Weights of a small transformer language model: rotary positions, a variant of Muon for these matrices.
Each number is 128 + 24 x the weight over its row's rms, rounded and kept within 0 to 255. Layers, rows and columns count from 0. Numbers have three digits each. The size before them is the row's rms in percent of the matrix's.

# layer 2 attention key, 512x512, rms 0.118, rows 477-511, columns 128-255
093:156107138135121108148111121150116107131130062123124156132111139138145141119143148124151145099112075126156159106075179097115130154140126123147124128127131163087102136126145153161130096161142149122082130112116101097144125111132125157104142136149086157125092105126121148109130126118132125142125117157161092093142174151133136151119124150075156139151164119157105112144158148138130114173185
100:129098145166151131153117182171088137111163124140181219096110077135097089130139126124105130144134159159139110136117103107112117145086113132119139117159113109119120131126138091143180121134141111124162126085097167142148121082144123130101122141137107107145143100134162169105104126118122113151129104107093173105103126088090155111139087096132125139122164145135067139141090171138168131101105
101:091143146128096152116101157120140110131121096155145111123126135091120119095105109104122135175118085109155143120117173114081126140149115112135103111129120136182151119133109127126109106104158133114109109124124115128114133136123126153176125096127132141102149119148117136144112091089134118086124093123115099149107088130127139116146169158134100128114148146122146100105139120133119143108125
077:062096093150144154130127098107137102120089171059158113121143141151079117131150128112124144093122141156103116129135125141089108075133119163133148133151118114135179123096124122151146172108087132121106159181146120132146116107115118131155100157100094093157110102110160152125155149165139087140142134131147133139137137110146162121143165110150137123145103137103157152114171139122096138137106
074:139138162145126165163117108160140139150117090124087124113139123113128156123145140171113149177141110128154114100126119136142105131144153139106114119114143102134106104098117126097142117153114082130113111131157139111140141141142133103120133110133098103145148091103133140159118077155148112165131114094199157101105089136107132116102146102065120140114120127158099132133148104146115110120115
072:091154080111126128143124142128090109184094152156123149096212129065145159152118166128102126149126126156112126105126143122131098166131172134111178185130121127156124110142096143129097108125117090127133117175117138149087153140156117124152130126081126138117155121117146114157121128111087098142141101102194105130154090116157181117126137139128094115129124118153104173117085166106109125189097
075:161123134137136124098169146131142133144100158152124150119121127111177157155109188105142075158115089148152123106142133154116155128144154120135127162114134113100132149102082122147129108125126161155139126082046118134139131143113134154101111154150125084144098095154102126143154083132080155101139157138152162129140120123096105132116096156100106134123103105163112075128112165143116096142140
083:123085145102115126109116095133151148107095101090091130167092123142111130102161140200128147115084123143098119153138112079113170098096108156135129097098150131130123130125174158146118123100101154106111112138136113093136103157139138103172170127104131115119104107189139118144113139123130136158089144169110124130138135151175153109113131109104165170132140115127093103125120115117183134107133
078:132103142143162135120127149106142142159074126132146087154138092136156156145119141110181103191124139109129124142120100106119123131106125163159142152177118074162128094095123079144097143133160148165167118156102078137111132129095120112131118161147092169144147142088136140129070131099143122150157128155151129152156155127079125125108130129163142133121112138094126087122109110150149139186083
079:202103140115098112163146087126126105109095140135129121099154160188163128143113169162146151121139135128130132106148136113145178145106119124124148093141142100150090178157105137174150165101146118108121129106121145123133100197119112155086123134140127139122160139129063113116152130143103119115126153106109119163101152132172088144130118151119155133101158089134105130122126147120076109143200
080:105113148143096102167138131139169097119111149169138100152157146079146112143165121097106079133105164109114092118119132144147142171151144098154072132112151117127139085144146157184085104128104129158125088142151100149151108161126121085090109089142107132149123155129139152112112128089137123110094094133121174127116134087089137145101171127119124115080138100217155171132143155144117099184080
083:113145154124176080166115079071116140113131108148123122118152179134138137116117161109103145093108174091139104156150109158130151149170138161112117114100123100110089129143141136099162144105112114128124186118105105102086110153100119134114116139108150072145127137083111119101169123152120148162130136083120154092132153116092083114101138096086114125169151113147143147146122147165130116111106
088:077109132122130114120145148114119149123125128120116167144111106127127145145094101138107140146131134188115086151106119152101090140095125145125120123183157145140120152123080142119144112155114152114141121141140096133164143149130151181141155118155154164100111141155136148152106167108165153113130092108129123124141132165123125147139172120134138175096102121129146139109157085115104089151118
087:119130144132121167144158094165144112125106131116138127123157105141099136128142186142146115143149118150090152125128116137143152135111147128120152138164153177111141123154099134118113097144099098118141094091116142118131134153142067160134116142129148136096114147143143166177141119139130125133122120195155102117185094153178155145142097128174149178095107145112092156119146117137103119132200
086:135109116090113068163148153153106079134163162135136099147129157163145141163136120139103167115122113145136145078079109097101124151119115135119143130149144134133090096134124141110198113133115130153093113159163155128127198180114140109117160097096095112132121106094127111158112106135113125143101155156120152124153112169132161127157091137106096105120172157162132148101118099120117174096133
082:139131113149079151118099134168099121125107158145115143161104138129143099150113111137109141088167118130085076191111123107163155086113103126174141081119116135106088155143122117114127138111145108099108112106155062136131126144128131106152102103128161148109157133129166161131113146162178169139139120100104153117129155106183147180113150121117122135130148120118107140145146162120104172129149
090:111136118133111107157150125141120105124132127120137108146098132173160092133151084098160091145150138123148136150160132161120110149137165155122176153119143137087120109132131141108134097155110149119130107131168132100124147106091155137136118124170122150129091125149133121133143111146082082151090144137124182096153156139111141057186132113116079126119123137160148136123170096122083158122151
084:147113090107114149109134104108117123095142102148176179144142126137120099123189105115149117114120118117099159149133155110128135145101116109123111129117093132109138163148105124125097157123132135158117093095117092114134125083151125102088110112143124159131129129147122116066081138135089126117156118182118116117123110125097114124119169104098158116152110139080130158136159122138133107130174
090:131124140139099087130129101179100114122114157133114139120158127087150109128116131131149102143123131154121115125135116132110136126161073116122129117091104083114089128176115116147114150136119089151131137146102132144102125105154125103139126106124099132123131124168098125151120116137130097129085131184146126099104159115137150148130119127109117117117150117150138080137107087177126133166106
091:152069113129093109131135110136120127129140110081154115171164140140140117176096186148119138136153137087096117100145109074119148153079119141122100150115127131080135146133150148140103128151117123099144161122155099139128106134123146111145109132067127172126134127089126109122198136108124106159109124106144104141114126179155119108117123132104123139162130135062142107109125136127130142127171
095:119145137121103114189120147150134187123103110104085073108133176134111143120120109100146179150099143121103124135099126141111096123147151085126110099139143099123129110122186144146131111120143109107128091100118113086116174136150133159103136100157154150131094173141167142107118134132125120129127115163153140140097118133103081122143117074157115106150146163124088134131156126141103124104156
091:086120176058171174138114102086129146151123148114113140108143133110114154127104133136096108135103149149128096126132145156115113076164087136164135132114109109171122169101141099156156113164150141116083149151122144112136091149142079098146172107145130104095171163131119143101149150158126126159097117133121111094096108069141084147151104121158122144148133196183142129135109100089155104117152
091:113104141103139149115068088129122139081153122138105117132116144201137146107112094158151107118111107133147124117102127082149143122146133130078112140145164110138129073171149126171147180115132108073137123128111119103127134134118175110132105113109124141151129145074127157136157131102128125184140109096109097136115105147123124179131102098137126083102147111137101103158138167104176169171139
098:120131112126062097143110106148069114093118178107127135087133098159078129128089095130141129123175150116142155146115175123108105139112138155095166125118137141071135131156123150153139144132112120092121129149170138124178109095100123127118152084117129124132120151148139106154148113153083141068123105134115105116114100092157158120148135098103108111106153127139202134078130156061126110106155
099:143129184161117116094154076156138183171127169141121153109102116114146084064126120158095121160129136120136127169124149115182116142090142152119119142082140147143131124115147138141115144161146107113119114134127153145152157102158124156165103103117164121110153152128118161142099098123141131110119116088150093127106100135156116147119121090129142168110103126092146089130132111120126145125098
098:139165107151079130095114137172134137143174100115149102105111135129131150135103112151110126140097112132138118131159152101124100139161130158178154135107139108190138107116170138135159123104146148118111144144094165129116124096146116096111097105172137153127168132095100125139115123112150134134088109126122138117139137140159154117123110160126101115168149111135114092126128085194117121160101
094:145106143106157104131110128170149112165128160128072151134190119141140121139137116101109146147208173129143113140121133122145126141145142086107100138147133106137101160114138137133120121156112136119160150159111190141118161157141111090137174162108157146108135144109134124133101148180077094124129101130088118139137141146158149082131095167133116103149130156123067150145103158144126112136142
102:124133092147136097182131138136092145160116085120125132132156149116100124165105120127125110134131141154103114165140174095151107123169102134135139114136136121134123161152130143169135128137092171138081141090136123107173109129119114107125107150119149138165096155132139154140076123100107159107074115147119084111118120160139099134076131122153145191146089077146107163124096111159183112078141
104:127138115180123121074128127115142157108105117093121096113083099158110164127134150108130173125124135121157062159091099154069130084146108163143172082175142132181121135110117124141145136164134101108124096139135113120088128127098095137169107115107067172143129172151093125180174115153120102127085137128146142136162125086116123135130149160128174153090144139141070100137106154138104116163139
102:148067109177147103152161155109112096095154149082082141093166154120074091124145166120130142079105121136120177139091158124116150135149103128104105135155185116116108113120086113169137072154103123085125097125145110136124107087093114117170124116146132116131085094127108117112137148152140164149184128136132091140112134117115154113087134098164125133133191146135115137135125120137149127123144
100:115139106101150128121104106151106135131161085161127152118125122110108106144121070135107126127122158166156161126126115155132122122137129137094134137099104140146116146112085123057133087084105067134108093115130156111175126084145124164123090136104179096154117096131142108143139094104133175109141156145133090089156115108116138128155109128121132152128104149137131087135169153136131153133106
100:124104128098172119117130165153161124107166151108127140125107096110118103118154142136133118146140113128135133140149115127131135124148118079129135132088092093098107148162147139123133097160097108127136123132148190125105104135150123136118125157148106137120161137110094136125114147139142164095128177147135134135107112089131142121128140107107147092119128133157133145161139142104147105134125
100:124120184093088135121088106158155096108099111105108128115136152102160136107173102124132155089101113147133149078084131134133143096147140093174138110136106104097121175177153133152112133164146100150143128129101117136170111169139138112184106155112136141091119147102147103099070112094126121102114128103111122154139090154130130107161135179129150097142154143140143120113107156131100129111164
098:130111121136098134112094151072134116124135106131129145132136099099138137115097126082122151106162098143126137109161167139114097130145142152136131097143139141149105088092141075098130136117114162136113152110132132164130106135127134185104105143159144150163147102113132103132142092158124138117134075127141139176165110126120162124131130127136121091150139157109109167146085130146157145121128
100:090124131146109143109108159114142125120126116143124140108146088174135119158093108144107160124120116140114153119138133120148103154131115137156130134105147127110126109146090127129155143147129127086115150123144143124192145107158159150129114099111149129106141132129105121125121143114096107142134115124113110113152108158124148095099159143146111132108134112113081114126120119133105150127136
# layer 2 attention query, 512x512, rms 0.115, rows 478-511, columns 128-255
103:126170111106083127098117148090170102134154078139117086123081162074134118142103118143116142105136096151096166144093171157120119130116115143093127150136127125146155144148117137137106106110148105147107093101152126158122107111135122153142088164138142117099127119136118109131121149129134101076168137147126096169146095136160101166132133130149139117176155125083109133091157144132109107134093
102:138163142162135128092147116071136181101092106121109103109146097120101103099137141139150098139152149148144112088134133146139125127135134151154072166127126104108111125135087140091101120135095132132142147154110154126134081115084161139082098086123137104153112162151135124127077116136134120133162132159122108150151110141136098138156128120134124156099125115114120139159107128083175115114128
078:153141134132134098127134132129134167131104159136143147114077139118142145150116134170143113116135141129156164122096137127091147180117135134097135176126121129111160132110164139089133153130131099123121111143082148121158137141118182105127113131129092191123154123106086113118110134094156167185150122113135145117132119178092155126153098118131105130123136119137138110113100124125129108122124
084:111130135131135150129147165105093114101128060124119183096164119124133161118154108119100115169143144112078116105155118156149126142106144108134102104155139139070135128112130137139143121145085127151127144080103105120109167121174155157119143178115109128112106177161139143085160105158141098103133103136121158132110164097109140136143086153147124088093109149146137128100152110115154097132133
077:164106138171132121134106147124143097118135117111149143132134077134127176116116137120110111182120111130125139128116141113147106105108121122153132107155130135096098121124102129158158112119145095127150142104137104126146104122162086124116113137085074094121104125141144143135143140167145119096105152140147109120114098126173153192133130115093125155163104109122161141114131128114135076121150
080:127132131124109141124118165095102089141097070105162140144123130107151160125102143107125137137142138154129126130112119126134107076116134122102148115145171137128130123133083139108120098134184119088143152104150140135112115128171157098150124156069146138129068134091134152147111109144168112099084126167147077119123109124110161121136077115128154111130097139164121096110170136145144125146148
081:142173116113106121149125131157153123099144160134107125121123113129152128176078111147156154134154111156147100093105118115134131148137118134170135165140113081117156145122108123137152171150117198174139126139124125152088101137117088136119146134107112081129090157114123120173134118181173163128126142108058118147136111109137138107144132110127149139115143086117169118125152099149114169099087
078:153135121130138151130164137123062137117136151133138139180107103142162125138096110121147088131141126154137137132134140134115098103143127150127165157105148110102133143097127152130130123122124141125124140111160150146133123108169086143123108158093160141066105145125136149132094084088151122134117158182135167123150118146102120126113113117167087148132081155106145132099157119148140152139155
081:110173108153098095151103100102128129138139098135100090125155113134117107156100149126111150171146075130090103129099144097095146134164102154110128159154150142132091140103109152120106180129157114123143158101125163134116120144129112132090149139178132151184093110082123136190107088155129126119112137177124105140124129135146110134132143133122144118117125149137095128093121098108136149164110
077:137185116116135118148161123129147105152118090145126135130124126119148119167119104126121162136154142186104142180112146103182119113095122155117077088135071143106082139115122149117137146156145131094111094133154153161144172113155168173136112116118112153175101176143149142108165156143132096138143156086112160150162164111099128120111069144152079090098126160129161131153112166128141141100118
086:106155097140125096109210141161098138154152127127138148083109131094130077146163087125110134120144103093093124134147158113122154165104150167106130140120152175152127171184171103144125154155086102128132125142128159088136130147164117096108147096149166125103086134140103129121122168120119127186114152123117125094126137134130123134129154163149130142081077158087161122126111090122111146144165
087:102094123147131140138105106128119141099109117154113114124128149101137108121149103158088137148155123137150116166117136119087149086135114137192090118100104120144146106144137132172135110148129097089123115164133084154109128128131140091132122097121102138193146122127131154100112147093155117196117111095135164105081158092114157123117126149077123150103098098124139078078140158124111097109108
088:138142120101126105097096154160149120123155116130135136100140127155141159126166136111156145139147117095142132103124134103113162127130080105123109110137112101100122137120108151104106095170122081136141129143149091151111144111147142136124132142161109148139104108099114136151117140147134108143166108138124113156133142111119142164118148164086118141126143125102060128128141101185163135095154
085:117121147138140172151139173141143124160091152156130116145128097134110080143132095168116121139159133149102135127143158115115109136196132114128086131123155111133115097160150098087118101166105144146109095161166161131108149168122082117088111141115131138162119123115114122130112149135139139139172099142159137102140130083139099119122141161112110129113094122138154122151133128141116120131181
085:109139198155143121148113082093124122144133147109160086085109147115133096112119161066141152126128149104153121118142092161146106143071164125094120160136142120129182112105113142118144159127167082162146085098158122148132174089097138102096130140095141112117170099100126135130108126153113099112120166091095145160161123119165086095104131091127133161124119171146139123109132117136123100143088
088:098107135113145113110135068133153144122104126095081137144134134107152103124154140133084157117129126112126127165119121095125170083103119153127119154106137128142152129108150145126164157096127154098124167166074130125141125080138108103122134066135130127150140133160116126129164122119129106164125129123168122092146171109119140145113115109107164156105144086102112075134119150148144101104117
090:147174135115145098112106109159127094114108118093152124141108133103119203133127138131104174154101060138141131084134112115152127135144119162136141105150144141100122146127134174078115182075116144109117099127099148159166110122116118104156110120146146131101128106076116125130133150159148111150090145076128116119116111164095130139119121110145136123134127115136078143151102127119117132167114
089:079121113104083146119161139103110148101156127124129154101102089157102114075136164126148093132167155144142109144124115148105170104102113129106111109161119139083157100101095161151141150123118119140123147124159134115131135159160127161130126120150117154137163162123142115140163145116115129114183137122139098099133124127112093119079182153115146134167149126146116096136109158115107141072146
088:113110150135093137166115121124129093125149126142139123116140122082091122096109139138186116110139155128144158124134176122172163124144144152129148135122116127145154117150080123099124083125117107110120118112168125131184135058101127107113143115159129136136143138164158141165080146121097117091149136109133143187163150138161143172088147108136128169127144129131144155141131128145166121094102
095:135164135162129153108134107122124097170096147115121181137138089147094108173122122117088097094132131103144129092081091111126159153116144120168105120107141115155131136134103129104127187103129091108079136137145160107145127119157127125140096111162167066132116146113117158146085126104131137133156103124123137138147146110135138170092076158108130100110087143134129132157150117099155150102142
094:154149041107084125141174120122091125155124099141108104150127140207144102149120117140152126060159141157101155127137120109120135157123171156131145127152185142138113113093137118149094133137127138089119097072101122137138140129075157147109140164140145155146164133128133118114158127157122121147118175135146099126122115131114159161119117112085085092117151096117120104126131106093150131121120
100:159162144142114131115119193143109147129153183147102160175142165124084088125180152111118100138159114177083136110108124158125132135164130085081147107145096137119130161133160128084113124119152133196155158125123088122130099120112140127192137108101165132112152120135173169164133137147157159092103121119136128144145135146128124102141132123092130110133131123130102122117137097097085156114144
093:136147105120071144119143151147151113088097111139115071119168090092168112150110149113167083128145148155121147123174125159115159103106102115211079143124108130111152127135143194095123136143118130083164123151132102145140153134136118108134102112113111166180125120163122124118165167136145122189153128113115153152122176129145159106142101106115119133142225138108113097107118139120136153116116
102:139129138129162141137148087178117146144129137097126088083100143128119143134137138103150108119100140112097087098113122156170127167099113136135130144105126134109132101104145131113167127116120161157138166116137094135114109112104123121109105129114150127114154122134112100129134094141176137141135119158102124144154162120082139099122130156143116139111120157132146127099153121067164120141153
101:129116134113132132161142132095098153153089165141114138145132124125122116095143098116088146121160141113081120088157097125147103122115147127111117110123122144097165132160116118117074128135134168181185130100108143117142131155114174157122094151095111096103150114176146148105098121123128091122121133168122099146138144160148122152112136152152122086078111142116151126132108113153137147107105
093:115147109132083149147145109116114087126082123137089117139109138086158142154124110173147174140110143180133115128092168130121132118127139146110128141164110124144150105090146135126155082126107111142130124120130103109118208161155153120149077130093092122127074121122144169104116121131138092142120144142135124113106145144162144125110158128085136130156142119126191092101116109103124161128118
101:126151163150121138086125114138158092157114131136070136122106100104112132113124146160119136121169110101131147124125148176105163121110120117138110136117053117121146117112111140121102120124148109137164159131143129159085183175145149120180166144170104154144109129089131107140134133093148122152129109137147155142144138123120155143141127117134094127139142112150117180154108144148101099120103
105:093140146137141111132182091121110117129169168109116136153104125165144129138134120161135090151120081202118117128151107133143096130122124153028155127098092133108142098114091104146145148114116124144167113122133147094127126152147115134091152147170168105106144115109114137114109132111114172138185177158112084126139143130136133097131167104149084106119129129148125126128138128111106109128110
101:140193137092088221101089086106161141132098112151166141139166137078149152181121124104138155151154124117114110111148096130109163124144140206095164163122088143142152170168149122121061149135120139162104111114109153110138146153155115146116141158115131179120139163097141141105162158143128115116139159113132094111135111146181125132174120119180114154104109130137135136142130117117154104156158
099:144116147123152138175125117091096174160098122112133108154102114147124129109109140139147149132136137112107089121129128147102109101147138115081141155168169198149089112150171107141123168070143119081113164148149097125131109138123130167159159108155121114119161145151099153160128164147152141157144119147122093132121063130120115105128134156160100060100140147115120157134121154098127137133168
095:111095113128181126115170113094133096165150136161092136127126143141158128175072126119123117115128132153114134138136137139118134120145115147131131091120142153167120147140161118093104122126138156140152134111079076139106165133134144131101144112130104140147143156090138133119162119111082125164134071141140060095131099147142108090159127149112124132167163123119115150116154127106122111140139
099:143117073146154070142129135125087138122154145126148142124125112117128143119129193108133157152161085128091076130125115137129107107138081127114169109110078133141121104148145096089142066131135124130118078134095160115090138110074156096120128107158147103166120109131142127071164099118160109165142120146155155115100169123137123136097129060103128164148112099132161135155154104121110140090113
096:158114139136093131116143137167147163101108155129141130121082124111115141142109106104135124144100093097113156148105146121135132143133124085095112144124113083126101160122129119124139106095135120121118101118141108119074124116069123172125094114112156108146193116121085114160155108106144136144139154095161119146145144151125131147125150125099111136090111106134094115128157138157132148142116
098:173097106113119120133087088149132129123169137132190122101124161129095137117095112104149094151109151134109117166145105125114116140152102152140107096134087143154125097113131113152167105112134091147130077126138157156145157139161111152128097097136103084124119104144134120145134145168140152106130107102126147150110151100107135122149133152104121140124150133108137130123126151141128144167085
# layer 2 attention value, 512x512, rms 0.0931, rows 448-467, columns 128-255
093:126089118126115088135163079132116160125138087124158149131092110126156134147118046118147148134132117140124067101127124107100124122097131119106130097149087129108076101105084075133161102153155120167128148157161206116116124117151138131097130097138185178118114161110122128090091122106111113135150092087128092096137149117117170149177135134098137136168116116140148105093123109170133140149128
090:134137138136227131062107134098171122123182093140116108190128168130112138142126117133158149118101113073144101133114111134090138133130108146133133117119148089181120132134110103072150144070142103137157142092121146111132144114133178127115124124106087123172165144135132150121067097106114103155150148109171097164083131107155160110121129136095142094133141133127131150135157128123211135145133
099:136103114155161074120173118173130145121091084108144125115080130147114112119117101138131116086124089152161112142147141162127076141134115147160117154099085122130168122128141120142103132101144144106114151112127121118132164138158129089141155120161131099109176099152139094177176143128160108145151150162151133148119126138139151138082107109182098149150141128110133085143120108138160130180144
090:121165145163172150109119106161141129115135085141117150120129079110100109094099152123148126134141150100106108116105157109124137134086138134150118117155105128128132142157127131140074170113127110174137144110147135124176083150122147118152121118134117065156119106106086129087174104112120150119159144130172125118152136103126111137136116137165084140151145147169142133118149133109091100126161
096:067148082161121139130114140099126108158108144161131106127143145115151098190125105104145143139116139104145132117118105113131131185155143135137113136110112107142131114136089101123104105150117163140168160134135159119078121119091169113157093103127167102084158145134121123143130129174098099153103126125127155135159121116104128150097106165152150130127142122147115126143130142141177091123106
090:135074128125088129158145076127166145114135163124086098143138125077162133134160145198128172106100187125142148103141106120090096126160129127134128151099152086121135149118158136137136114122134097111144154127094144119159114161144100139153100150124136112083131099108127121108159078159164149137132110117145151127137128110137123118090099130132135130136144133119149086091151117153098105153121
089:154120157091139154143140112136101128113164080108159115144184133148139143113112096134114136165129117146100135091145128115103167161115112163154138130138130180130168177131121144138128105160120109110156105121111126115168128170152108175108125141126114135130153159183121126175129147114126114115105163114116123154149160121172167108159131129140078095103132124137126126117138162126134158187157
089:132114100132103121127165089158150131106168149117111133151146124124191085112144134120077144121095152143167113115141116139125131123107185096152102119151118177171087144121121139126158136105125143122076151094150155149104105145143141095124191144096143115146116098144162174133139116127140144111090104149135100087097134163132135159114123101174097194130128138124118097112146101129144118122112
090:109111151138141069088145143153086150134086171133120145179122091136115118120148129130156119170124139156141144131106121136137177120094138139126113121127151123107116123179152138097147119153145138155102102135119112104138132141163155117157116154114100130111123153133171117109095126141139140124116158145142112162133091093100160111137114151102116109173131108122116132122151143142117137118173
095:167083144126127154074120128143127122127141108073179119125132121157133122072174110132133119136116143127147140103149062133149157139130105174126174111112154126126132111118109122111134163111124113149112068157115130152155161130115146130138116155127132155124120116087120140076117115101134147164126132151125094137125151128119131102164125113142128136144172156152094121127138105156152195130127
094:127140099112141116095161086138121163155128125084139135138097100135140130108150097127142142140146150118119132110144136140102083141119129137129104125139105119106141144085153125157086161102126109139131150126126146126119164108137102111144097115172124112113147129160120175120126116139141111156117155128108112120113143137109143067083158146118121096165145179104117106142142135114132144140133
090:134129112142110126090061121121131110120124173103149160134094130108147148108107142137149122126144138113136136111129103097124114122137101123102152172107115133150147138111147085146158140102111119131211107172103141134125175136096130165134140142107116104160076147096116155125070104125125102110137152095151145112111117112157164141114049182116123091097131122142103116171189142094117111115112
089:085114134128149125092117173093115082090174120146132135133137109120114128135144099139081175089090162154148168139121125203130122112115092155119140142137112133165100103122130143167135110152179125123153126130147114151141083114110095093159099152153136088141153114128141145123110103131155165109103124094105128103086121124122087149106138124114146101112139151105136130155125121187164124093099
093:105105096141127156143112128121119130128112136130125115097173112115132163127125141138107093154156077100168106120127126105136112101118123102117135131156130102143139133176154090145156165111134148119142096139126099142164102131117095149150124102119170120097096152157129092164151103118146071109115121109136151115122145118166112150116143112151137124117091195147121134121115131166097073161149
097:111163137144140088120107108159097111123141123114144092141090142158109138119108154133162105142115089150171083137123156129133106142123139149128084142169162117120127104157100128135097171110162164157138115116115132161141137121123146112117145116127112111125125147087092166124160191081141127121173106148129102123113122166139126139117085111116159162153108106121109129113133160143104121142125
093:139097116118110163145186137122104125156100140102148106122089149116142134130088115123175140084123075133134134124115127138110161144135099092144102141131175138164143121093151142157128119129065123135097150145138122144171124116111166102106143127157115114160076090137117128071121110116135126174149152110121158152149144117104111138115144089131171119125167124180090107074197151112116104132140
098:098170123113087154168180161069084118109152160093113119118117148098167105126126110147146096149089117058128104128146102179187126106109150145103125110152131205133120096140120134153120081110129176100092108112147115117156133134084119108122091129126143157101113107140118175113141156114137093128129095108128130093120089127139165109139107148120152125152142158131116149116086125152096142145136
092:120097126127142118111174128109148123130080108154073118141139152146086106108150174156126147160170123150164135085130094079085132121133105117102142089157117145124110101111128160131138129137139132094100098115138104121161145118136174113180136146115077107145092142119113132098143188144100078150113132124144123150124105124097153133185126128147108118098160094134145130162153166146097173143132
094:168115123110152130117152094113127111110127147129099135158168136190133112144127115141119100140146128153144112125164114156158091153081139142145125152109133137145133097157127066150126129107103107125137106129098131084111122152146130127124120141097128173160114152170114106168139144120158144119147142121110106116149110135164084102149130131184095166117114151122156142156125092150089151123142
091:155134138145151105102123124116119132131126176132106104106128159109103093108086108097105130134108128129128141133155099164109114104146159140160109143067153152150130141109109086121114129130098145131091167156116103093168092121132176138129129122112161155119100100094113155121159137186148120129150132131117122162148123166125166093115077137131147145058155119129110092101122102153159073157157
# layer 2 attention output (transposed), 512x512, rms 0.169, rows 448-467, columns 128-255
095:125145122158149148088100125100130097139082152191123137110159161148074108087100161125112138107121173091111159128141141116181111177176122123131132119081108127147151155154167185114129196150118103109119128089088143160177163138123142180188125127134126117136140124154127140120137182124130133123171167117136141172159106115128081153128102100143155142092152128129077133138109088106137112090124
090:117143092126099142120168158122103144154120145087138141103151119114169088100143129147121087152143105130129164141172142169144144101140102131130098144142137158094081142145142143145108158111143146146085123157142092156099143099094126157105124114100161151069138109102091158101117125126096140124144145112155160129159146080143171109098093116142170154104096091115154075134155115136129128143157
092:124160149143138150139124108082126112136124129121118205133116155104147125130127149120098133168130153091081127147147109140131169122096195121120111129151143135121081164139108161124112138165125092144123149127091090119156089100108126165139112165112116160149125124113134152078086149119134083095127089128100124113146112124131158144116157121147115137123085120097127126101130141175145087100108
092:158117127163120129134115140153110129157110110127152093100156148140135119150111118123084133080135132136098143124113125136136139093178134093052104104101130115139113109081129152149157097142142123124136143123108126160113142139137128122117161153134138126111128129127122153128143165128108124105140111125115175077122163164148150125093111148117175103120076108142090094125134143125130081115114
096:155101145076116121118120189103099131128126109142140110123139076123111120089088147146117127105158118163101207138139128131158161173126102092100093135115142131160134147144143131149151172107135112159130112104093104119147107153153125140123158117181127128140127152112152088165128128106119171103138107137132134096116124120139146073138087153112141155119125111132138101142161114125126109132150
087:094137114129117155123113146069092133153092106103111143137110118153132123118142100087082153117191096142109123160115129106109174105103162089085162126120138160111095126120086164099132147115126138098144109152150070090072148141102151114130172113134100109145128124115134140137102122105107082138126167102126112152107136120125088131162141080119141183115159096118093105150132144089134123101172
087:080108104150143111126132140140136109116087138139138105131113138173116110116137120132138087115182127105131136123102142137149105165163132101140147120150149144123092126101150151137138112111152162128103135099121127126155131105122093087134103156118172171136089159160171138102146095091157128141122094179103110067079101139120104185130095140137144123131144117145122130148146129143096111107172
087:143111162120152090150150146111138107137092127155143164154123139154106160161140115124208111125170142135116131155096124120111131111063116161166155140113134138091133148144122150099092123132151114083139110164112108114161139090120118138102135142145097139135136162115055110157148141122108120116137143115119181117201156101134126122117105113104116133141114117100180173117125159113123138128164
091:117071136131113149122138119133121124117149103117132135099122137111158112123089154143127122098166178088133125104149108148159155092138134115109090146123082163094145124098118113128109158118147126130113148143154140142143119130137134136121094139121154105144092131127101132172122136106143095113160136119120178113151146153106130115161124137166122099095167131144172120164132140139127121156093
094:109160100101130098109141155134130138106100108142107128148103124138131172119108129089139153075154137118139099103102192135121110133155175094056093127143159117112111127134138146098106131163119156094108154082107111147137110135127134139128109135135136120134150146145097121104146114154160120111104137146146129140121127149146128150128120129064134138139151077123160139111140120150149120118128
096:097114135158079171131106118124142116145093143148149145146143171097135143106061164102144141141073145131125133131149124098118173091104115121183152167121155123150146089122127119133130131094100129115113122090142083167087132115150125126135121115079103103131140076105118096110123093103103118125125144131129159146131148125136161128153105124128104154115116082144099127114125117135146078107127
091:119180134128095111139139137102199153116087122133125098111143125134104076117087142143112121158108150140167093093141104133118173085123139100090114129135143159127135108109137132127103112115092119124094171089131122123138110125140116098102135156126102163105098070181138156129113129137075103175111129103122169091137136154159125138115200123146112124150110158138149119089117170156119153099178
096:114118142111116123157141132147097119087151132146136143125128103125153133130143137079140096153120115153128106126124152091117151153154154134081091162091161110099164148137122108132123153093105122096137141152106139119151129116189164144107158103100135110124136124147127138121154135126110083172154135128152143133198142151178144136112088133143104121150137095108125111116108139135108127155115
095:162138143120133127157110123157156115137156140097107178112078183132116114158174155150115171084105168143103139107106115131135148101125166160078130122129169122129088142131105114089083136137135103135090142096120137123120140160080147114090129157100106160128139108121113125099136148164074130122132088113097133145158106108119119098157172131123150094134158088117113115167152169111133144116135
093:126146117141190136148122080098152173136125168142147165124142102104163152130148089145095145116122103100118146122149139130124119115132139130149120121081117138131124152130155136147151130123131151149132163141137096118092131148130121145136095104124141133114116137167127104130122096137125153139114176144124146119113134069182114088121148140092101143117158093135130101153089120144138140119136
093:127127158116125143120084108122166109093084107137162123105137073118164115124103175129136083189136133113142150113145120109152116108153116122106102111041111111158161150162102139155129095101153115073144094099136099103134116097130136139125140138115130173119142120131158136190136107143108117126120121147145126135113139108139095147128078153144122142151062132101167148148126100129148130111127
093:171115124129110120172114123130136134114139102180140146149134110129090099135153093142107105101161110163095107106094113135080136152121122104150156182140145085130130124114083140114179129152137073115136156099116142139106095155113124111131107102110099093092142143138121147171120120108149145116169119125132159109121152133129086135085139157135122155149150126118144084100176167130120114171099
091:137134121150134111159170124139112168147190125127137149150114167073129116143130130137097126119101178099126114120078182161149139142127080180123158121090144154123158149117095147156150118126132134167149142122109140139110085156142089139091125147115162155166181113113117104132125072103122131136141148133119160112146157140137147144139140060098149147146119136113125125069105110158104089129094
091:108093154152107146125121129136160113157116130151129137114073141094148136089133159161177123140147119095132137121111144076130145106106134132158171117172105116076113151101112139138126128115106172107103141138153143158147110130121129100118150170159116107105157122104086135104124137095119109089078132131172124133120120131124146183107115114087161127140153105122104075090137112155132135084110
091:116152120115102120128134127136127097137148118168161186106150157148118131142107132166131110147142120122133132110089105122127163140064081090139128106162095127122152117152131155126186147126165136124139137116156110162076139129132122117153159177135150085125129160120138122125074137102145100110100140097128171146131099093127100164133113160156177117161116150140163170161121160142133149131123